config.toml
num_hidden_layers = 15
hidden_size = 192
num_attention_heads = 2
num_key_value_heads = 2
head_dim = 96
intermediate_size = 768
vocab_size = 8192
hidden_act = "swiglu"
norm = "layernorm"
norm_place = "pre"
norm_eps = 1e-05
positions = "learned"
qk_norm = false
attn_scale = 0.102
bias = "all"
tie_word_embeddings = true
parallel_block = false
init = "normal"
init_std_qkv = 0.0281
init_std_o = 0.00512
init_std_up = 0.0281
init_std_down = 0.00256
optimizer = "muon"
learning_rate = 0.00922
lr_mult_o = 1.5
beta1 = 0.93
lr_head = 0.00717
max_grad_norm = 1.0
warmup_steps = 200
schedule = "wsd"
decay_fraction = 0.65
decay_shape = "linear"
final_lr_fraction = 0.0
batch_tokens = 32768
max_seq_len = 128
doc_mask = true
z_loss = 0.0001
train_tokens = 320000000
max_steps = 9766
dataset = "wikipedia_en"
Each number is 500 + 50 x the weight over its row's rms, rounded and kept within 0 to 999. Layers, rows and columns count from 0. Numbers have three digits each. The size before them is the row's rms in percent of the matrix's.

# layer 3 MLP down (transposed), 768x192, rms 0.0444, rows 399-423, columns 0-191
108:495598503435538492533493451491534469424434574543441498404488498518334489475495447494603471500503523538462512485542428473392482537551504452473528488488554487420494530571539452494568461508339493523443401420472507479545542504620529387537433495474418521477617565548569493589404516512612586466509503498562519557464520471556565577463530554522494478516442476550579472515461499519485450489473448497442501396483486516464493527527532513430476558536549523443515444469530600527461529478524495520524385443499493462582437495482490507556526504529456575549479545489508484550434570536544448507
108:470479493477542508518512522464520456569522498461570449530527619461504460389506558506476516438426572545534584450443511450548527502476511541536551567545518462570449530507557505449496434512503451471578461578538445505523494485499474440536397528454500532503547511505566478490470571541563449502398548492426479558543444446569511637457456525511496514484543455517602510322365561564397426553587542496478546510480418516527603469479534490495544510422516504477501524488427579525473524534468441457526504352424486422489490476481511542492500475479512582528447544584484456450456552435510480549
085:554471532516484440521468541455428548527510498588452623463549486496483485510497549471512523462463552489575554441529519452534505453435518474493553547418515515507564489518533577441459506398455401486616540456494518528494539514519450461420523525566535460437566480551494550455456543438477502485477445458635523506579501403488580458458446426459488503420493507605445543502464483475448630466515417542518511452525578502423582491556501545392540472570466455500517452507462407481584542583518537582551554488481452440503491443442562492397534616448421420483474523469473531537548455558526467506
078:500323590475458568500492512491517509488579472531397510502466551555509512518472559547559510464434495550416453481550485422457504509507557433495495514488408555496530551567491503518598522548473458509466482462448459502496505523419456609541556496560572533571392481566504455473475392456537458512433531490485509598576589491500506550501523548500512483536467587437473368571558558532386482481494474404550491484505463533430531524508523614484479511527532442471491445497427475614511483433435505558556537513529406548501478404518583415552500464553530488496526412447498484435494516550457518538
102:410585494541479549551411350571436459552467583567499425406489487523451561490577568471463516502549492523452504463560442391450504462531581551532593494525533452517601515551380533508444500486513493528426518531568517535536465502543491529542451454477506575402486511522461450477584449524488446509336423440489519467531528530513477495527530543455479475437482531525533511523497489514532511551476473560540461505504608502571570563559490519535438446504488490480497483451512469452517440498542551593460569405405389565509510507542495541502477535517436561493523417545468556523479372537529459449
098:494462547452529483518505442522531438513495461494511540487530454549522472496513589566477563498395585523588439522503406458459521572374426461452548506492588468434529463574498492515497519467518432514495566570487416516622562504501500401516581469512478535433461551440491438509492399563534471506429486459484496484597582502422456465460435441521519539516558562524395503548497552499479536495475574475448570505497473428625564495555469469499521581476467542468515355473506536334509525502529426563467612494525537548496504491510511479561554416438492485444507555494557533442535479544492548497
066:533551584450371548517434537515545543419420534580499528524538500460534451507500415392460603507491493542442434589544529546486502476471436540468480541523557420374475521619573520488461433501535495551468483515454575535483503398551485481495483462494435496474510509516527449543538486520444476514401530559566570530484505588424435603386493477553441570496546479574502549528456405520411509485471533495478475440557552470486448499525438467444460562466515538413534534553500479432533440491599534461593480418575515566486455532432577472579479480543487475552441560499501538492522444479522536526
096:442518491454404503429414446509495545517514490455512473505535518589494534430513594603511575479546569526471468592450456510533470469415442475563558541551512510437546470388435459450506532543501477488502538470587539486547460606530513480381550536542518477448461554495613435496519498507479479477497437529537505454464425489554498531548586457472569447567472506496440527662425567515492546446499405598476509616510526552473511414438533508514565536507557570512452408476497518449421440481420484507356585530495496540487475475530481497523456483483478543431587508456458514460538514490491534442
123:611489518566492534466590525503537446513480431443489524372510459535591474618535545450523466548441493513486491423469500443525485521527568514508483525520524455587525545544391489530452392538503544498429581428436467459444481641513526486546549550515518514474622497540467479502566532479581518501452502568589532484480595485537466513422554478446538496495572535564534435452506521450431524566534434464448525556545528454485523528564359520459471511451394502493560440397490417496507419537491551530502530470499440441457566467515428522537548472495470511506542471567494463556452576441502433423
106:492393560444464525541459491486474518442481563487525444598458519567448529547472423409476546515514465562466468429508498516550529603446441620567504481481607485460482503491462472463583528575438529484479546539494467485573530473404607499459553411460425469516513468480488442514526462436533533605547491490437580481469463563459529469508522615461421529476537505464553474459525444553562509385573500476570563545539538485527572435474413555531552508522504550450408474519494542439532447445501493508414512509457521441597486469480535487518479513531589659474445483516525476378505547499489442504
066:470455570461506510485523492516518484597477513474555540485538504542556490432448411518473437481456548476429509577481467543460503568551434586516413512486495441488447437471412570504527532635417511403474520384420431488563526527467522395474475550525483523417432508451522526521488548609564510543472418393477486485539516533495430396546497553514541531478442509424512534496477464511515477498524624513542477539524487506501483544590492558532543511480417560519580419502443500561443475438547485488586500562540425557537437480495483456546614493506455555444573479495440453584617507505450561548
126:419397578462502485601519450459515535468554517503483406487518524474447526435584568462511518468491501535499541422499493537521481457434501536522378553551495510411530506522455451517488437583489453518518528602533444456591490422553497423467500485474599515532495416499560562515481560524524471514503530528550600466554475520579471481538473423552537449495571603459460488400481587428471477512562563501508506497525481500626569519589468456473540435451405541445506467455529459474553519455474524462469407400531559541484493456535516578522506389528580554461556520509515437511542389406465520560
110:591446566427558514432468451447398476616537549544471548493486552620430493555561434562496543508526489481503583451563533427442425417511480485518414524535529453502483489581449586529433450506578413480590504501553529481468435510498639515453504426414392496521510496553551461531482428510478520456508567425524495510522505419441494500457467563537488499523565479466467487453510535494523497615473498485485522547523430520527447570438526468459597501538472517470527567503468480487409489515489521558524389500599517435434438541585510460494519467422479468625572494510548534517420527479481533542
117:513500482582482463493463590496479436458485539451525453499536513511500529462540495502443468518564503521488489492438465570423532489472514444585478459529480525544546432557598530501605545462574492595543605475441505491447424514516597535523582554529487529569507512423372526410494539468470456532637472501522510509487516506496564489444494568468520555440571412452487475531445506544422464499463460483515468545560499503417444464409540527510429421508627453444508588509480531403428560494455511500518473512482528547635431503487446531496482475450367460463470569519402467516575586445574485502
109:393497519468437437602464492527429505523503478582525603518546464520442595417502533532475414550514413429497516434519569485437495523551453457494388487570533466575440513520466493462551549596452542462528502443425529464484464562478466511468494501551405525413568545457517522569444480525409431415578447529489511514462506464476522647530494489539500476525511506523509485486514441489529473556424441598464512497525438492484553466427554457596582456502485443474565404483523528485460592486605564555422508495484555533513512542410481467559549506544485500562469614536421484529569515542464485443
119:470483529559486483509575528462541513501444486550395502503420509488535520449507450557429441554510459442490460591524422518523491483626501592394446470559461459512568498481454558403469533579550481494517442437449500506536459475443453469547615484535511464390485504488546474548508545575541443479479525409508473493451474495524542503441556509578513549448541409570563576497486509493536568480508506543593535611561467471525479478427543339590545500448501448515506533475505553462503480425541503538432445464534500497514464537491420483507602559563419600529454506515459510505479439433560623448
095:520468470529483461499487502443534584511545468551474405477412496472456497380535463593468353483496585474493566500497577441488419522543409440520484464404524518526504642607511509524527525492463615471508571501494447512509456518439516508620513497527601464550602506410551516443544535530464529496420467500539498484631497521495523488514490458461476529546464565526443595408596561503439501527465451512477540422459529463533508500553474465576454546397448434566460582560499499547454508529503484526534499480543526521479515461463412461503462460599522521500556499452559460422437505512552445502
124:513475516452546478479490517525478512505514548467472423426464500550524464399467599500561565554558525524461603452461526454488483522518415441443496484523558483561598425382515447527456392512597520526378530494459524555510419462453567540466465454454586505397522508456415491529528585494571566450531414429523468534493569512553473599511629522559465501481488462530542432512499484495527508495507499447463432467592449484550461507477530510450503537438505439464477466509484608534521499468596471590505471429480480472541591522581393499446513466547577548517522456580543440577441463484538457535
045:564401478475499491401496466478578509406524531525492464580397553493570444598523481443575448485511481519453507490504571459606472504537470461522362519499500488430506519441511510540588524471564606597486493433529479544563469534429540466592472516467455574461547452426511471515544599512545456428496516428586469461557489593530516424563562502504412492430561486488514533602495518501559555471477506464482484498524517472507530503572391552519507537423499465458511541520475487504580531474514478418484540448579411475449404369562485425546442546457512445454534474478551519485575488550464497474
103:595555419539546542531512546464499515457503462561457533529483403519444458622512479451614455503547556466516453511494421467462392369549465516510450497484513535581578498506488428487437519583494538518415496440479518466400526503448485399525497469563526588483475531476462549478464447566501542536523418512464484460438549490508438492483515498426474507457528531500438446667495527543606485516463501585469498581628542508410462460563526621482517446563450503468433500483507485563466452462539518531542460565549526509469476494492434509537455521575475492574449563440542463396503439527502549465
087:611477455458439478521490535463526461544522452514518451486633506562547524437496426551499562535545492484563515464479493554500559502470471491514733586494550466502572437604561500521494518505541434505467579511499517496418454413580518554569607526530552540513560443539472435428531526514541472519416407478505588498476451486488519517502494501501456384568500505512533467402439481458464528519481478542465413423521522436537596579473526521576488468420456453497498493471574409500528439509413498487526562508504507492503463444386559485529462470529505532546443442529445492489407521543480505439
106:349470410474570575413508481524549520598505452419481474450556484520464465504404553463466414460554491492477531536464487481532541596482577548461652538529526494525484541449460488473495536526512451499488476541443572464590500551577529536530530439436445537469418514472525474521526558508482456531452429539540575415493526514548525403522449571451445518437453520533631520510539554566454545552490447336451465469470553544522522477473512562474484523550499495559524612463560537462470479545547500536475527503428461452521464519542580415510528557470470469530525540458473462428428478483441549394
104:492496467587445496554500491461522537518485536469463478551514531431607537432452495555502493547491601520442527518540469572523406530523482551494441543504595539418397465474431417427425579567405456531526567553504507502610446550539539441541519495477566462531437482479525534563472459490444476540433499517554481561514536432487455651490500479463515484494359499442520546540439480539449446521558544509422568501402484534438475481502542458573525559520552500553491453517521548540597454431397391453580559521545515425523523541563474560463460433537439532507425460485508547513507417532503474458
081:443480414496537501484522455516549438477529443634534532585502519452557458520566549526469534514449540417455474496476498437520419621510468410505561519523425458363479499505450480500503501480538521489493518503478491437530478535500480512503527520539528439568486375436621586573521517432507490576475473520497432645604499489492478504499514505558502476506514531552512560454462563494455499395515493503461522513582532516460562548497415467530413448497412571521485481417418501467577525465396527471452542431471514627517570505471498560578462525482533595451388476475497454512514545596538528518
118:490572502511513508526551573364502590525574478460468576519495601433438620476488399561460518540459554457550445481596506508485493518496504504454463511556459514522503494584579561586493504551379480433524485588451528522449510494514405510469567504489399520516433516523484664546535406499488519564482500509554555450474432410532502545529505484491452461536524511456400505449609514430499489467611551496542459453491540490532509444430437561524534470427497551550527571446493470423427536518501494468563494406415484541551478545500528500465464561456467489528498538516405472532457526413543463515
# layer 3 MLP gate, 768x192, rms 0.196, rows 400-423, columns 0-191
105:531582452416525412483523632484450541461533579641508526505456533477559591518480499576515480507482513641461482480429452459554444500533475618511387455468463543461492494539537504491499489401515514424458488558494641508509493524497493450409554521513544545478546501554497477511541499483525490496543417540566497468519574558506549522495485467516506564476455501512456491473497436515498527482516549522535547413532548392596588465535563485526502470487465508485550533526455429589512381486545566538551488456463401440457439440490529497439493624589538407463469506527497542425586505535445458527
070:483492464434512426480639544522467538443528354510543461508499508550403502510498517523551488430497522561608491501464554505484477448489531515478481531456512582532527564503579598523485547539598579472426522497479533549476580481451445518560444499524410520522571556619461497487520512460415483473474474446450512489497512531439480466558496570516527482542513497532632488576548501467444446441516458515529418399409547568511467461397474443456454606564479569397489415504448541482504422466582421461410467494474533514529470362495519451474500547449460535479487584465468510484534523545504527484
069:550486560490505465558453544501561546447487510569402491464478472525514510487479479513518521473498506520470509390427488531456550420523458564541511406432464516489532510516438439488543651434430523520548471522426539563495481566564531478533448495448569500494525435468504483530585488497535529474548493496510462447469587472522468411444498467555618584442529489558444380375504509549541554535513500513533540565449449505537454512501504490505509571506518535538578453513469442584388482708511514430486463561519466507482483478527491558493557522433470547575533414499569487612521516447401578475
097:512556529506455531563517438465512519442570455501605455434456590541513526508500510563480479514479406523420558463519541381518517466581403561476452501491568496533487502553482429439539534530545386521481450407490456470440517487604535463454463499517456445549541519549513528508633545534503434515436417484525509413538533557510483564502427446534586548463563460511475531392515461517472486544370422468538506493452490382553415551632526462576402534544462514494515482476501528500482486474502471544518523562390494510510482507494534486499462509535547462611639465518561476527497526549546494453
113:422438441521530530503449516566468540566524519464497449435443536519500568532549516533447520483579518486549566517539430514473538397555520546496471446517492501561421578513580575497492459536544512457532533506532500505447508539443437586351549546513529524450539502547534475523474476482486533433479378598434489445418442557496482472407515497404534486583515439521387351501557529559486462457529450445451456489545529533499572487343446528540500395551504508502598482529519522513481517476470540596513454517490464412555557518497598537556482499465488537461551557509400482495554479510544486413
063:452450491419491504599572499429484476549575463514562474550552500501510459526456480455428461471494505570437434435482373518415443584550542512536596528478570515487482557505461488456466455489461420421507565456491415469495489399559516401589548489561505507437570496480552549421479520545504453506504436526476475384440525534494543469520474509508478583620395505536461578534546536550507588522486465536486525442518644540557523481431544427466561516544584514503365474546477512486516428492518494594525514458444484563471535393502462548467482525492539530425539453465416548493501481477541533516
098:503537441519527544450543557578467503535572470540483506452462517482518459521597465507566452486558447547476488542477553538493509556537541444464510488548554562442534484515557519484474500504409539453490531517520497529462609426528401440486544445487566537425450490549492481529467552478555465434597480676465530388468512544475381449440584569569514454468457400458502449430492380428462423489552408513516518506544410529517473495507436428482439438458507574443509466433489579513510399411374545506525506517460517551508504499566530511460440575463468497420457466537540432488474553510537473498
117:476528519527499481614556497539583629511477484588666526528429592520495426435585483566547532423495566507488439432398463523483401491506436536516455391502521481473462527467562495507582517532497481520573506440441563517467439571513533577491515571534513494447566484530434520567549517504478466490500467499513494440488523600492447460497481565510435402510551523480455462489544482471481488485489620589535521536504541468458559490424483443465562488561493429485531584476529524490434468502433438493466612614467552459533441463601452454443469495463426526510528416498580547547451506553505518499
107:470593575438587490496606505463412498599492466517533461543508451524515573487537534446549570554533603442439459466555464447527487466530465479462487490494403412450511488522464420444546565587470569510525510540482546585461521545421507454536538467511528577441513540476416493479488550541491451466466450514440424581450486457492502538499509494459495460548575532537566478439444612527418407565581488511422532525570505499567550527537523412498531419518463503475415415427534521529543435483506568460579428503537573468465468511368556503521478475539436434562534527470518517500425424551524510405
055:504476545512495490440512467510493519366486447608458400602508509485639522553513518437491502482555454398514598415562411520557596497559586488512551474536477468586504478567509465544520582453442610429432553645513450552442507454483573572495427414515516543532452461501476529441548532525523455414494507534560554439457434521547581500516450495522467456455505520525452498477526538497539508619446517556549439466492502504545490471452463426490404488499407470506555468488511417505516476523469518527374460475557605436491486565494495488505413537559481468522466510493502552524478515482477536475
120:548551442495598499545554465542483491623518541438446477486468508625527494410493457475554565496557484472523642452493505578421476455445538543587499443599433401421450469593492491559571550537458503443504527465506403487488548506564525517500516469575531486508500564556446492552413495488537509466541466529477452526442512514509495438521459495468491450555485504502466519517387486538512507478478491527512520521502475516496546395426507427363529432521452522446613490515535534538461427388543597484499464454436486593468502616562530437523466541542570438496613493438489521466468484506561468508
107:460479538367489545510591440535497543506471511506432454499616459515556482451484430457472512458470516505599518505490505532523588503520604433509540511467470560480506464556412452386574444485526443474522408445510601475479453527472425510511460466420493523504535419527476458548500524544454500480511572440584523575541557492518556612613517548461388422527447475484496460516489524476509476531489479494462430457537458558446560481510569482536615457572441541516460493621518398477481490491464428591457480531515515452487417583546458446571491446480553464447497540502457429519469530532625461507
118:413504482515466556520571431501498548483561410590556436506443428566544546504626516522525592521479514513507552503466488434573445447521446556446459569604567505553550494588547572554470432510526394437493517496595598505503511546415453467467531512419523572517444499520481548472542451516564449468406452518461571502430447505508497525461472447501559463531523517613462548470421437554540526515551414454595523553498478527506437497494441591468591526497449473495508503450466620469427564487514527495523493563526530519467500435471465479601446490484530470462511365535523447472551462569443506474
119:480513504487472514565472448545604515595530496480510545488428515449476515486486476533459548439462489447516620414538487483477447469613453494446539497508526524428470430463458484552493500517552425453554441542442469392495442483432494613548515551532523461574600402427491536548499464446480585516481515556435470568516502539470455501570507471484526497513539460507549518434441478546527524440479455526377460610443510395473543475467563509594546507497530432502646457527532432436407478511514494540482490447530439503499525456521447541469435503571574390546552497589544500480470482522492350461
120:468463522544628497489546464438498409593523449501548413493550479442610524463527503463470552554540585536530491568502539552601461474477478486516500498534475453421525482500531458482526552435525577496541495395541521540443433466595497478602516501573421459512567482526485498527463523506495506448520394499481488537551420417494459522472514441439523457537561503488453533457436406488467495531489467570550451435526493487481526517457508506417448492465420593479502534467500380497521424510614434419506537560474541554497563436441546518431557678469495599513465462508463594480557495513534566445
106:499446455545496457490496419533569520511531500563503509488488520451430487544420493441553419493405493390409532434509479414444618437524471559520512419502559592514516511508502579434486520468452530508572542526446560516435539462441485457545511515491557500466555538486494465509492562483434514516485536513610465601542590536356470486494450576415482453495452502522396456465515483453544494595479563496561484571381494421547517468447549453417501450515473475514570487478543546458379560486559536491470478502492508533539564490418470397457523599442615486547508503509545494469560433481454544504
120:464544519600529466481517484480515537507483425591480505515513502475547572600550501531547410458439375483495460472507465598436507460503484525595415521597523490575436479477469541507547573490514513408569520452494596479535474579590479532455414618462480544533464449518552515465525527534391489481535541502566506504366439617420483482484482511437613563482531388528526502448539477453572485538517640535487534566528498483436513430538437478453469526482491568512524569533544463477419491497555457548482507502451550507511451473537528553586410447492556494529453455502505478532473526539589465473
045:579411502585544426531437492520500475465458528610500479402568459525497528481550499410463542387503402437521447429490492458508508442494591523490533474484487585417479544515502457504532393514406468510580562572481573539525515424462490486452550494413520499495505581474565437557547536473540420497480448453469529402577521486539542560561538379568527425552464461575517546413481479532535622429539515593511518483451485548601455555506506479460469540528475483512488385491535447514480524465496418524419416525527428448576507553578547480487510526513514516494449496520527438559455561527490518481
104:503573506518494480451550500444444524436499518577523470529527565555475524514544375566540476450514425482573423440485486480516484536454496489577470555560572569467556617421445443437439521618552509490484485534457470528468509554383501476491416573559381477470533435538563428548569534533496526488472471490479514459470475549504451484556516561509541638471503489389585451576445513544406474578501457575483514467531458500578526528512478477437504576550426559529515545523471572497568475421517535475516508465605531560451428453543489444464552508542552480403464603493511457484525464519499480410
102:482586506472518512451503452450499483511573498402444390577563457513504551534451487504505524494552523501488545505553471545571585565547529498614464436426419555459483459541525462478485521422491465455487535547487458538549476451487548555463522532538513516459489478451446520529466556538489607462525582481542424588454499559560527631538468489505486437580490450500542452550548506583526469424462501529493539541521527534497555585372592389507433494459567550497499587542451586547425486447412430500525553532547446528588483497622467460539461481617523480494427499555453417457472505488502563444
102:462447557446503473433484499378493462511566490541526561509526553517549557467574509552460522529562426421534512509487493506468568434584524548481531360497478486481360538577495431568487492526499558445514537444577501586502458448540523535480609445593599518429431426413549499483491593547539447439553479493575497466565476441476457531587482505501510444412515450542384572514523516484485508481531434465494392499537464484507518535507500561603474525430470499516543524482530506450434520507437517516548499490451542529496507482539500526415488517543415425527418447369542471501487486581561563426
107:491562591558489438462551517473500429482496601495454485447424533516462501491445490529551578504497525495526474516546459432558523534494490507514381566433483490487537452469504523450451511594502434475480468501555458588511564525434418476515582507602491535495499359418546567387465498512488563491491389544566470536515433581505595560525507483420573571516429407475565458515497478502616454469577448488453409535569511492441582477490452423490534484466421518520546568515513564476489458538552568479414518426449507540479528510528569456468514413464446533493586509489484569440480519515584475423
079:516504533520534541532545476458540483525504542630428558522498487498604524517507484437421550520499573513599516440424454568541444502485506431552535563419358489592457459593509478514491567475374452582559484519545540523456460411535495599538538485478524481426550438484463576454570501449545502459498532520518413552524426419488486486492432425429439473501521418523530426542523461592502493541478554584462453459588495409529529492526502566490513411533468530479524466468614478551566488510618424452501524509491518498537534534479513528445521505475363431574463487519525549438478485489472486521
120:465440535505493532575467495548447517449571509481553498478466486546502437490494568449470479470455429481472502576501452477416548412553504519469557526513480515464489491531423451417396461522532499572536500482501507479553438511551557542555450478528533529536597478532651557557495525436518555446377528553464471509500518519424586510491476498550578444523509535538503473416476547492553488466393430565341498495411449531596470459369543505476469497482570569432412497481528469547565516393477452529534500495612534420500560523504500492451513438494577535546389495521419518454481502532484574443
# layer 3 MLP up, 768x192, rms 0.183, rows 400-423, columns 0-191
110:593495508699437532541531452483488469508494443591518559479515471465457437564508527472462520532442516481504471548473466498515581542603481460448520540535430486529500455479498481544556471434401545573560515392563397371527517503545539488593515495447519490536604493432456525529531505447474526477506496551492515503469425516446531492458419519439470491486491471616523627433442520452548530596427509526469533530463429597491539473555507476436547511525608335514475544582483491472506543510490502504486498486515466406509471517477468556525587493443516578515469461539462503539421502512519491581
075:535525505479495557459353464476565389502506548420453473449557488500524541514472472465503440459535551511504537447574527496495581596459504564545533502542471454457427464398463521572512443536487446506520539444451475475537526521483519430426535498444531583579484421471513449471398618592560536605495445509529480560491527479531571520513547407551491554470573512430404480457507498577490587512412591488406468468427446494593494502531523488557505463477585441537463527459496508456485536488435451505460532641436423451524485556520571546514555394568540480482528494502493575475497505464547490457
069:519502479513473543379448543548447561469594531475511527524445533516445464493560583423501336473457456443524493485450560446443562550549497459537455466440564529520501568547450497522514530488479499544471489472492496525422466564475529467519517617520550475471520402555476497599571483582530479512467487528502540504434484470493475477468538500570476518493457463469435414529632466474374515501540472587430562504490376428561561582499511511497401505489512542492548520508526588550585524532536472514477508597454414569428482536552533496483528560600456446529445487387552524446499436514406538509
106:517462493473488619519452430496527465479440478524519632436492551411449514487463433604422424491458536472552549504507542514468450586472469506539524512544504474479491538547498539425417510494519477462445525523477426550521480498576451507427474569505412552545415484436495534392522467499509510526511534352500532534419503516527523492554502464512530453514491486429590541533418565513448549476563569456519511531493504494549439513539550551569571488538476421464459543405562458536549553515513440475432503413561516524459410512413431552517483594484557484510377453562510547359518568507412554461
110:414552550526496542473480545533492473534479480432425469493479457444546502488539550604549565499494497558445429639519468561513534541440435521403548610485481368511553549489462525431455488429559482598445512465497513528537558405550463520516453501560494484508468540488453516481505521590523531414463452499397433498487509463399551539495484517516507460557436464546504435480556547511500407434495475470550518494547371576528497502489476414426532518452483627555458499440570482406602485522486500498404486453472552502460517529484527495569564430549437508470587551517428420516433506470527432537
059:543487549438452557554413492516489494525477539538482544497557510487502459506500502562456545441639459461534487462524492517502550449464482545541418454482451503424518457634415491505472431418524498472450441532494474600373492507553408579522521547588484512462529496476544463535454464508498537542511554591454524499364483468555420524494499497519612502504504448468453471492512459500599563493493500573519580469502539450473450478480367494397509453549644482550532560516512460448489485582453537446503521602489455457638465477457633398524547476541443486472509503474522509482528459497520517480
097:444536448482568444430588564576549558419536569467456440535504410542465548566455415498462498521486492543526411501479541467469476493470515468466645584565479532473603528552556473521567460474484460398418538488504489512565487508505453443551461517546531523402513486478509478470417502524407513553533533601515468438490473494570437445479547588499518446486508446435372502428507472533435459414506507512430566424534568464503550481428510648503535536511407554549418447558499563510579456489500487592451498520538482528447492495481441417533516524525426483492472498465525439512465488519537440417
104:557486547510440553428453575521475492451549609416482536493538433513482521528480564451489523534422474477538495472486534493446494493622517496509428553494537608482475499524501558531532467534520525457554591452552465454582563492426454512538480479397539550481485371423560474398448455475464462430438490586485488442548469589440449564465533496509524599486513581460548517506528487542552505471550437428466502577475524539378452543466525498501444500509528500497481503492480399472521476500408603539683573577479598554477547533485458553500541498469605537477544547512486480531492452489439472447
097:513508562510505487443472535419473528596531516468547489524504428560438628526442485508433525479451501529407570428549516514514499558472476649508503601474558449404469507509507480414517594485477504473427562484595541528469425531437517512501536456521568478528433458485483435500506468468422490437500473520446540565517354408537465528527453569401544509540506543495501508549513441539473542434569517439421467583493514461544495517431559461503523417509539593482451470411471420467599541502539532407461450531442476535472476526570478520553539429569473510520534515363483504562517559533436483474
060:453566455443540513496529466486448523559451536502575497446565439512358448425506475523510455548553478504509559494523567519513467484578414591420571458498403500437436490407493586531535546519514505464498467487554512450617538414490470417478546466514540574473527526546459405598530523467501539543554411477497511517568520585357473467490594518396449534517442476469579496435568417426552393459516469477468564490545513572506513523511516558480493500491575537486458459528527513558548545493488492555523515549560487577531521387448487550502565443487466495481522467512456339504472510479497454486
120:614584548491428454551545432510541371569444588499530458567489452433478575401435547499472469490506523487548455495500581495441500470491538476530607460450495502455492490552481561510511519415440507495513524567585452480507414513447557479503472446455429468389476505473442522490429503504431515481486503457481434491520540487527543602496505449432513535399502458525414468524517537480454575621499455499526415559550572460567517507443553539530614464501517533510444501467481464502549559535451611486550504569539498520443439560462436475552512566404495424516551448493576521500572401435571504562
106:486497443390421508519481552551445495506552519513528472519507540481500516467521457562450471587448544403524525488559461546451547504511563459559523471538454561468507444528433559435490517428533475477541487585617502487406493579502548506547444583483480548422544409488421537526466397464485476488541456494535571448489510548575442522545575563467498470524467517543474506503446562563469536516455465483523398526556536581359502500477492410448583579510365443581487472491514454552433474528522540592490507473462487508413544393492592535555463438563505531430438468426433475517562518519592539533
110:523401460512456545584592515513446502391428468632496509552442556528527483574506501512504576372547403461475563510449547508434493459486497541463497489432468414531569498563663465448460504484536449469460548609558471398373482567418399472491485517508445440532523522543512502495520452492413478509522505516444597506511527507570520505536581503576479452429456511564512457512492455474465521501457531548455526550443476509508483444512500520552461526560520568483565406508501506604491500558517554543485536538430463523521443593450496533579437507393522505511539464509466474568535495458430502560
120:444526561508536489427533542423500460416466429577491422408524474491435466572428529420562501469527481554566471473522488478582533550540520492520471515489539548523516483514453540468454545446503486564526525516501519526530455542505510538643536462482566506542477601533450612433564469498473512420570459574591481412432490527555470508471468516407516583468493402489573537499488513603570533420425408467465558565531512436471425523520553461586556557538564520432486536475509504506436509471409512444407481487378563545426501524465511474480461554458504560581473451414414510461506500444536473443
112:510545413470517567538517387516463546479490391492452540500550509486544426480515506566543448485559479526509529565458522568480489591507434573463469438440502501484495502493451480456546510577532562503597479507477510456476533565476451498483463485471504571527386537502482441482510520545491454526443544477543574570454450599548549518419440499556525504391525393527521639514452464380488571451558444462470572532467471495462470358547521488549515590416522439505539544504461563495553543448465562533435438505487464446523446585586511567510536551474536406537498511515428440487470559494439487628
098:449488452499545482496470482499498440512500445580468606463502497448520534489440502586458576465434480502486545494468477609365473484510556448482454476533504514459516466516510475538613517418505630507485534537520466436513590575456430516599491502513542468540553454446513422519448465504534458487599557416451507479544499576505433434507545459546601461505520503412511398528536536528419482545472484536489421482444441513554461486576569445479502584587474566462525442525538447491485491547490497481618488542513566483482494537475458532562457468491498372483473430400486594464520437383474601455
119:515591560578460533498561538509462445437478570467517505516605516575499540574434519476512564478496481573414461505553475495489532423561488533433435498501512565550536461507558564476479466533489524508396462585515490495595486507601495527511457490449403556432412416475435544566561553540558476504485440477449474511587497405519519475507499408453535503449575441459457550576536567491463539484539477474463549441506549545471490596465459444469462577481632542518529513510554463519600472495527632457563475505479498403495594552424522480517563464474447557441403431497415530515472551461469503538
044:469618526499467560502505502528475534523465497465449557604461516668475546497515430525435581545493481557473516535396478546528473515546470489513455543491530490683458522541543468496481479589495567469453481427527520515537490427486496417542501470566489512566473500579466476450467439482453531382496462535453510536452468576406485470483443537433493514492442587504438491554503487530499489459469481508620559548430454501379538490519391471558454464583541519366540477490514555472484558449488500596536497487461587550446506593484475584568513542479527507508485532539442566451566560493548485471
104:468504421484467442451513469493433526507497449558448480480538420503555561523454550611507415503409373429588433505626552553532489464471501481513397526573539483535500549402508482463524493485569465442425524521459477592504551549453552534508420452476449610479575474570486452513517538532536482531437462475598539547436491457545585561594516456568499525428480515481496488601492476466492482539434443539513592421496506481452519495546507505542508536580517563492421543610502516514607502468466469444565618475454540489488465464456454542557568498590553471462445506498457498508520459424522423506
081:598538517595435578544454565532486553517391537510521561477543414440501525522498508515444574456471516425545435463514543505470512554472474522556530483506411521566548464443456399409460441492475571547514449394506481532495487473506380490591457482428513505517412443556430428461475404527469423445436480448429517478508628507449493453547492490507554559527534560496542467538493534572506441586416574530467591501407553449563415449544508569525569551488532494459526549542514448483519467457514454423500518471552509490559527558479450465460476384424546528519550527545493432521496542420488455546
087:467474455515455480515450459573497562571457456572451343527469529450543470552602502506508489420561463499358534472481538562430538541582491483455547490463528590459418388506429536562521517499496520464439510578447527522577608599481487507505553435408517517510545434487428474502542564412521484569525419511474514466503456509479475503498514423479521461453502458512510426575494545496512529509476470572451449503475547518616577481491535545502481457575581465536442537569457450570393502480500429523505510469578423455458485527506548504469520432449484420457477455538438620519593504475569485464
104:460558581416512409511564465492544435498600450589468549491458460468460436484489454514504549476459529512422479516526483493511472530395457505523551533537474474502475516473478519492495555482507473471535450435534392541578535542444450464578521486602591381439553444485535468406486510540594515524502479523526498525506450554542609496483516414453527554486474439481525456582435460553439512377508597543501450590486474515455467452403422448564478481467521540509525560607537496512551505572518484551561510471482540516392534414439570617567503518574471510524540489562505598484456412442475486472
078:522620529393564398604572497487518480559521451366544481547561508521403504528470388550415487500558518518543512591462509544573562436556476501493523511496519409465531620463616535464449453534507528523498507639434447508442463563419491484508475515506521580438478521551521289534441595525427507524527407482528425469511547520488513531503543472470457514438506517481476574484510416488438453487487472455505444542516497578543534515522455443512555560536484504461520502476523491451528475492491501528537456507514461554464470483595593536521482464563517474466493447452475558553556500477486441507
124:455544471479493511416395504448468487591483430508476481471535514489461569517547550484595566459568559485541515449488558458456518499431447449475467484476499516461560550510568549425536563503423482502485407528517530553439488476469537445470472495495595575573479539496313405479491528551482473601420473488510480543467536471521477422468480570446453577353567481436453469532525472434556542519531503512496517547534479468444423549431510461541492611495536512503534505533405539448585528646494547542516575513490539510455540519504528514563392523428444441506493482497519595509454439521570542550